Weights of a small GPT-style language model, trained from scratch on English Wikipedia: RMSNorm before each block.
Each number is 128 + 32 x the weight over the matrix's rms, rounded and kept within 0 to 255. Layers, rows and columns count from 0. Numbers have three digits each.

# layer 12 MLP gate, 192x64, rms 0.228, rows 0-99, columns 0-63
151162085191142121078099147101122083109158170085177138187145159132115165207092107110180184135122114113161164137158121112095120105145186130133060063092116158119093137094071159065169128098136168
141121164145096181153094147120116072154155090085164079093082198134145123102078126153173160124103146153099104099178138115101171076106128182111111132112144144158099102132150162073127102143129112
096149184095151104061163154135085102143101134105132142093128128118144162157181186185136145101094114150110153092130071138185122141140152088144147105083122127161109153156125114073104168153140172
117107121174106118122092211077094089119082122094124100117098150077132128110101110113107029093158130130148142145086108137029129131117083136148069106131117127100145098120151105166183154071116180
189126095182113167169091093103070076139189106163125061127119077140149104135162103112150121163066144130147145153110130148071151229137158113099116136116105174121066077095139139114104125148067137
134154151195134117158105133083137122114151069139111122120111136100063068103124161140116149073143112191130111124082158102145121117143097053140146058107137161064074134137154055083159118107112084
192150131112135138109080140095153104186100113132135157080121153099142077147124166163132138041135149137147156131100161131146153163120143147152090132143146098105091182126151153127178146136081087
147115172130111150146132094149154033140122086160163132145095097083147156127097095146137058168152120125090127123090131103130164115146140158183107145095067082170225158162123160117126137091152158
131109055112123105114106139155086118123132066155103130174136157153108121114092090145155074088114157116127160187151182173116143140112117141142116118149154133192070130111199140080148074179135169
149146167181183143171125096120104126131089086176188152088141097127145105175160145168137132133154106038115093145130164152170084146120168115144088178090158101092099076162070129095172146126109135
135162117143050062129077117138139154146112135116071146173091060126189153137181085140143136164118059043157169154147138132112174131151118123152112116112117083105108141141132132132078132118086094
080093082118103117122149200126133069133141121135133119156106073135168156140106128131174159170095130175154094127116150103140076075136094117082068164075115149179160046129116177101103101123116118
107117112200150134186092104101130080130163185105110164148068144092137162138168153153144123091081087136127099090122180094128118194082169130122084172144109134055144073137097095145113119095133170
068130128170109121138153158155179213167157107142135119112070141138115180137136095140134143119134111134156183119096126139115143083128124193138124162120225135100085100076130158116169100147097173
160114114131115113102144112156177126160059150111185132105118166122151062084126107153119135141138132149107107126139131155165152110090157133092182162135134134097150105069137148144109163139134141
118141179149087126111082136130128140053125147155190140184138109150112149192141111129118124156130127138121081109132074048134169167171086122171102178134074134137105079148126130126197133179126137
073092123114141149131084141156127170123087113112082108113105105170139124108094143122111107153183146107110176150081188135110152129159147139093136101109076141108155105172146119102100156172156172
108128089102136090103126192134122094144098157117129116138155181151100144143127137121113059172152148124204160091141106124150161183116143189098109130058176135170096153143104157127162089154137165
108143216112119122118092138192133172171102115072109122133129159133118163138117106134153149130125091109137128148119157119158133094142163129114107117120106077103145081150072049128121164169165127
139145091072097090112120147140097113074153166151138176108182171137109143163174131105107183152107069132128177125076117168126082106133088138167094112122125199079142134095140115107143105108112142
061096220114130086112136142143103088127135159094155112131094149156113149063164196138132153143158139111120187090138117146096121155117137141106151116164087142186115100172114189134053181128163168
156213093119066149159174091082159136171152180067126125148089124105112115141106178156129133204101140137174107114116161159125111129179199077175149180152136102169126128094093084152120133066123085
181114118105115140148080084102174105138138160141072077148123118118091089172074107108117175127201120124155126178136106099108155160103145090168116169091197113108102152104104114154138087089147058
051146179144112182165134150079154110137114089080123107110116134123156103155126200128104149100113109173094146146108163154094126133146125169112086143129138170113108169167115201140136126146093134
100109086178092069126125122140168052103126095108093143166153128103089175130175104105104163066159039178118108117107079168094133103093109136134153188121131147125116093119117070142199097100173111
171108174115159161183128055130100165132137096133109149140114105188188127123168126139125171133142166140128124168131110103146146098165170151095110117154143118157130126072142136145164160074088098
162104116147122103145139157137067091134084138098090138110110160108120120140159106099187117084103184151103141133112136187145105120202173093168111169159154144077096124126078165180156104109119099
069100127114077142055126103128131158153129097129124171119122112138124159173056154111153099144152108121185134163038076121123133151077184160121112179114113060115099082139152159070141114133116133
152131180069136136090110135140136099144119093101101170165119117053118124125106090097115152141081148099096098094094098108106136179081171111179110102116145117149144150178161018127130063100078132
139135125145149049107143126105092107148163092157070149102098140072165132140106106127152101147149083139196156130106180166135124072149153099115127154123197109120152115177128105112141140127185105
135099215120127103110096132080122128094130104146131136143095147162141161154074179149125157100163131146167103145116146089132118127053105177074158091134107144098140155130189134141174141148153146
135069174114147087140128178134161096135068083115155145130084083200166136099112119109109161116145116094156136149100110113177150134133135121176097180123131135069110111155156114100121153047165066
081086147110094111089138157109203121090109088146099164144136137069136149153124117077117095082126142178150214139130097091089192120141120170108090136089138176088162076129150130141098157072115134
173160113159110120126133160128150094182116108076116124132097119107101111192103157145075110051100155180137122071180186118123056139064128160162167095132104133101165150099134108146136110128101115
138145130129094154147156137155148104172130094123090193148145125125154113138067162142140098153155120086105131175106160156080049079166138120120174173066155149108128117061136125104149118141107115
111149081156106114123106075140161046089131147068101056065070134104151164159094132071123091080127071129140104054143108120137127142145133111122119089140129096121162082154126136110116168131145132
117089129132088152091164158097122164116184174132134133110152113104075129144129111175150142170184158147153148114155169116135146154186112128133152126095077141137056078076121212117198180126136152
116192126075098120148129120154114095167175095115134164094114131198124129091120153073116089101134137128130090141185125132125129147157148118090130181138064120165162133082116089152213103108180158
132100117069172076146180141155163144121156148154112100130149107171093075095125143134094080124152141112143114137201142091053124098129116158169145108183130177134156095106078103118143143075129106
128128142171141141148138145132157073150096137139164150207102126149146116176095171115141067141178097139109117172136150111137098106126109069093132166126126159170083106109079053083162154164125152
110166105136134077087102112169195174115106113060162124148103140118151140078157113098151119133108106138089166077144135116076192137156168109165143124106119152109124077128141118152138108102131134
087090198139144125099114109136184075100117101129126131161118135109084138175141115113101081180170164115193035074142119123172147156183136117147142177108151132114139135103143106095149112105115195
128095135117109131150148132194163102087182105161170196126108132120086132122118148148109104123123087108120132078162144116109118152136116070129154167056201095141123121134165098134106128204105156
115069128113129087171151128124088121138106126150091151119108133174072158163135096155139131118095164078161128099065097125097101188149104122170150125144185192139102125197093173148114172153157067
169089139159157128113119133146096116155090118097181132199124125163123137154153190108219092173155104094094090182085160118082126105134137159148168089150053143095124151114166151113142045093109136
157096175129109150168149062034152165096153134153086087158170142152063142123146126111210104144142142146058136085129149141122067094143143101187132157063154131115107126095132096107116091122083117
122125085101078115126130132102120114143107138073177162149069107129099103079151078059167112152085156091172126113192119142143087168108076098188114208091127137187083121137095153143148066129155148
099147148130134101141134168152065125155161086115087183166121119096180193099152121173098188102114131152110072104131106162057138147147139120117167113173147158155099124157151191082104123145139134
160121123126191120127118153137132180091154117111165133142197155126096140072088128138091141132110112135094130045102175121125079175103148068157118136144109187150104123124099070102163098068130144
165092179176132124139114138166142084112118098120117118125129167133121130108137165129119072129150217155126135112136077156157146096172162089115194117076157105076141165082067141119147138138121136
150066135090115122188166093148107107148130124162126172087149148130174156122046137074164178127088097081115087082122159128079167122134182173166143132113139119156195141075120122125148151109141149
150100097145165163143127175132117113118127121125097087141126118183120147146124152169166054097127120145127122153115145065039132119183155125094142140095086112117118068134131121088118159146188125
123143100156121071174102153111132081136145139123133139074099144102157228183098165112140117147167152135137082113122096142167167173138115105143132095067128142117081092116185143100100146134157141
103160151129086147144200116118085137157158100131125132116123139103197095109160037142145173146085154139090145166087155146092163186150115134152136151098165132210098117062111193126134074105152143
104156151125167121173163108087064208123116113078129123162106093150140139162147124062182122079089195099101126150094114116106179128142096115141111100106182137163139097071132045151093113115135156
177145171160073080086103154107126105120104077120055138085113119129127110111131098062121093136163129099122070091114099110145116083170134121158145100124142097075128136180190094107124120058130078
128122085127123139132100123170131064093170120190100132130066125171153149123160130092144171094093166069079118126199121107063108121145153104143123120108154078107109121143115128148111122117143114
103175168159146106181142093142142131166099188104150148138157138107094158153178195104093091124083121154132097122182211138146108130159124114159195160168133137149131146140098110162090103097103164
174148101145140179111098114133111118157155131070071154100116078144124152152158121161107117055138139093082172131118141077118096144213096154090147120122133116135095109082186091133162094158122111
116098090139130048090112162124120149063149105117182133170103104140116135135203142149106127160163093149114077140101075138137083164171107158127148114157164174166134136128136099097182068128137170
083169150076080097119165098108120163174134081134197102185052185155140142139117141157135130112175099142149103090154146122069114136108082141118146120164149117078123155139087116078094132112126111
100182111137199116109122180134098134140135163098118060168122134115091086069155158148120148172131107091118113127120083146145136177114140117097095090093109125159087100107110098066104139107118149
178132104125075175163163097063134161115144108153152078102147157103113155148189136179153172124125099209144141125128106098120179118118176104151113081173153139151084099112120111184148105121073074
136089088145033143082066153141158122143120102082126164127106045125062161108102158175068186129147142135071136116143078177143156133126132091115076157096117141123068120124184165156075136072126099
100103155135154131176101100095164080128149170111093149148163147130098134137074152151195087069141114124105103108136130130101131128203141072168143071104153189114101145111185110085094145120117133
101139135147101064150161088110131130131167142155170145102094075149070068132110145105127137123089125103148067179126090114120096143176120101156149081130113151082112155131129107132123167167082169
107133123146111116123189132053085076124127137128107087106134142134118191110087132133126142114089127078195151105070150136102152146154120136092133142126135102085136143139125167078140172120083178
131142177147139108192141125122169079123145137091130122084132150072158156132142119152143169140122119150184129114189165140121149123127123076191129148186119084096151143078156118081146073121160071
110115173121144101217180148136081139135154109105189076075112165136128170162108163084124158172171130175157101051126105122126125141155169093136090141097149139130117065129073085098091167088128166
159061062158110051115150127130127133087191184090093143062144142134109091154109169149079165133153120128115167165101133122132150167045167121080165182177110180153125079132148108111164144108151127
150108128209127129073180117136106141125203150148117114062121113125119126063174146153069186098144090101132120177091063097159144137096108150114140180163107117119096084094125091110118132108190173
120146116195061188109109130187117112077174081123137167068090144127106147107140143119140116104142143121115103191134095145084174133082113106130158146109157120081108123156095149128126048128105152
132113102149185141098121129124097137165134149106124084086122137163141143126100152133136146131053136153169208106151136083136103174139113162134149118118101142121160126147050113142147168112082129
130146140125147108120128066111134100166161119116184164124142133117107112112108207144184113137154138067215084100132090181168153105172095082157131095095142157103114173155101081129149111116105171
052141077130109101161156121080105150111142089059168123114093129131167079109093101139150123145097135075095165116133119169157131155130147091138111159188115131116088055155105134147127088133160175
104143136150107092086147121132172125090169116129147171145112138129126129137170195205169126119156100150108147173132130120052187062167093129136125122134111076116118094155143100111114121202153174
110128105126165131178147119110124101103125129149110129143126138203086164140166090141095087173094154062133132099170169131137181085116149032092102096101111161146171165165125159059101110127099157
146107084132164124165136144107065113138102089103108104163084210161109120173154127135136142159103086105111088130155113132089162127145135099137116100154131115094107111132146076082146194077161145
132122136160048170126160165122149101071146091060077110131080138125075171137061154158122178118116134108157137118151162156131143106094174116091150098182172092132160134157137104103109164141167112
146212138081181114172131168144135133192123140108152174142078029156147137131099177110077101203139107115067148070120165104103151094141081109124100111109163162170166116118176147168175092121120103
116143129120150123123189138126130192111098191117093120139064149120170169143127101160088094087088085109127183175105137118113138161075176131137105173071123115144114090149130175127130140110085176
096188106074185142159152175155133097176101099145087136126137088142117110119089134189080102118079125105099101151105168129064110111109163186137073087117013143132092126159088112057148186096156104
087067155126107114087102122133116139169166098085099086139098093151077158131168136058091131134119148106138105197103138142143095103108067063129105085095128144104117125106188115116159118158187161
152153164129126179171106098123113140152140116145173135078094144156137179171137124162154165195062146105073141141107180104095107129124128171121101112118171178180108070137143134100156172168133077
110186098119145139088089155098111116131143092128118121138148145175098165123190152110119190111210142115181104148093110159187168130109169130134119163151175150123109128139131124130144118184088121
136131195124139102135129123119130142109183164137182124169141089098131152137149070114115124151137095046142171124055134089071099155117068145121157205154173134183109140107118144106170111124146153
158143158114107172144156097087120133112131092162131122131126157191127181160102119081096131125196125112083111181100143121106126130140159109098061095151199135130082131131101168100113158053073080
108117127113137139121125088120124148091131089076118186119120102167134158073087137078201171164133136136089139113073082108148124154108183141137154157155161101133095113061120170144118118091134160
133139099137057161163131145142168127096150115156119054100087102123115143137159101123091154149112186114128128121069212147111047171107086136152100084138095121106124100090127143125176062138166091
116073173129137080163142150164113136195084197135148160146046141128131140108135151069125151145172242106128153119147125085132129115123128154173115097187142124110147115087151126088134126112106149
116122091066118153138130104103110154134044111131177122121090090142129115135093141145073133139097106136132090176157128122120132063146168177181069201120084183196147153116127158107167150176117169
119175119091129168187185077167136076131119132128099075106099148163086116126117132152164080116133216131107111150098127129175168109080124130133204134145158117148128087066167140080089113181088195
096099142126123175118122087121108115100147144140125137167140110159081138138087087187118123100139118157081146097124094073173126166214139125124132125175161144102060036158094115133137184161141136
196082140117153136170104120058160082158120130195133080173125168223123091208075127057100163128104132116050154126115171147075121167127142166158141141166147174192142111089138102127086078125104137
139115200138120139156087139112091179142079100135150119103137125119079165204094158146055157099077098156088134148144136189102118099139111103108134121134112171162095063124125143152128135185112091
161123171158090120119088138097068190114169124098073159134070110165134097127166133141126159158132144151123111090170129101073127131180094102104111159117102167168140190113104107197093149114119105
140133169157132150078146077085157128143159105111120174155114111075120103127145102122135137098098177087076066120099132087178079110044159100135133143102113087091101139176182138116117123159100134
083129163175168064153116115092118128134161115103127109058096102070079192140173143128125114099127141121200090042149094125155085156118059119150129130118086126106073097100099129070156115061105128
158138138136120085136171181188121099145160084072086096150150173156143121099117094144142111164102166129091153139190106085072102096149195092101133172129113111102115175162137201078146147140100102
126149183181118123111145158107155149177146153143141171154104129063105138113130141148146125110068098142114148121135134118116135161090086143134160099116128119122106097130111034143184114055138176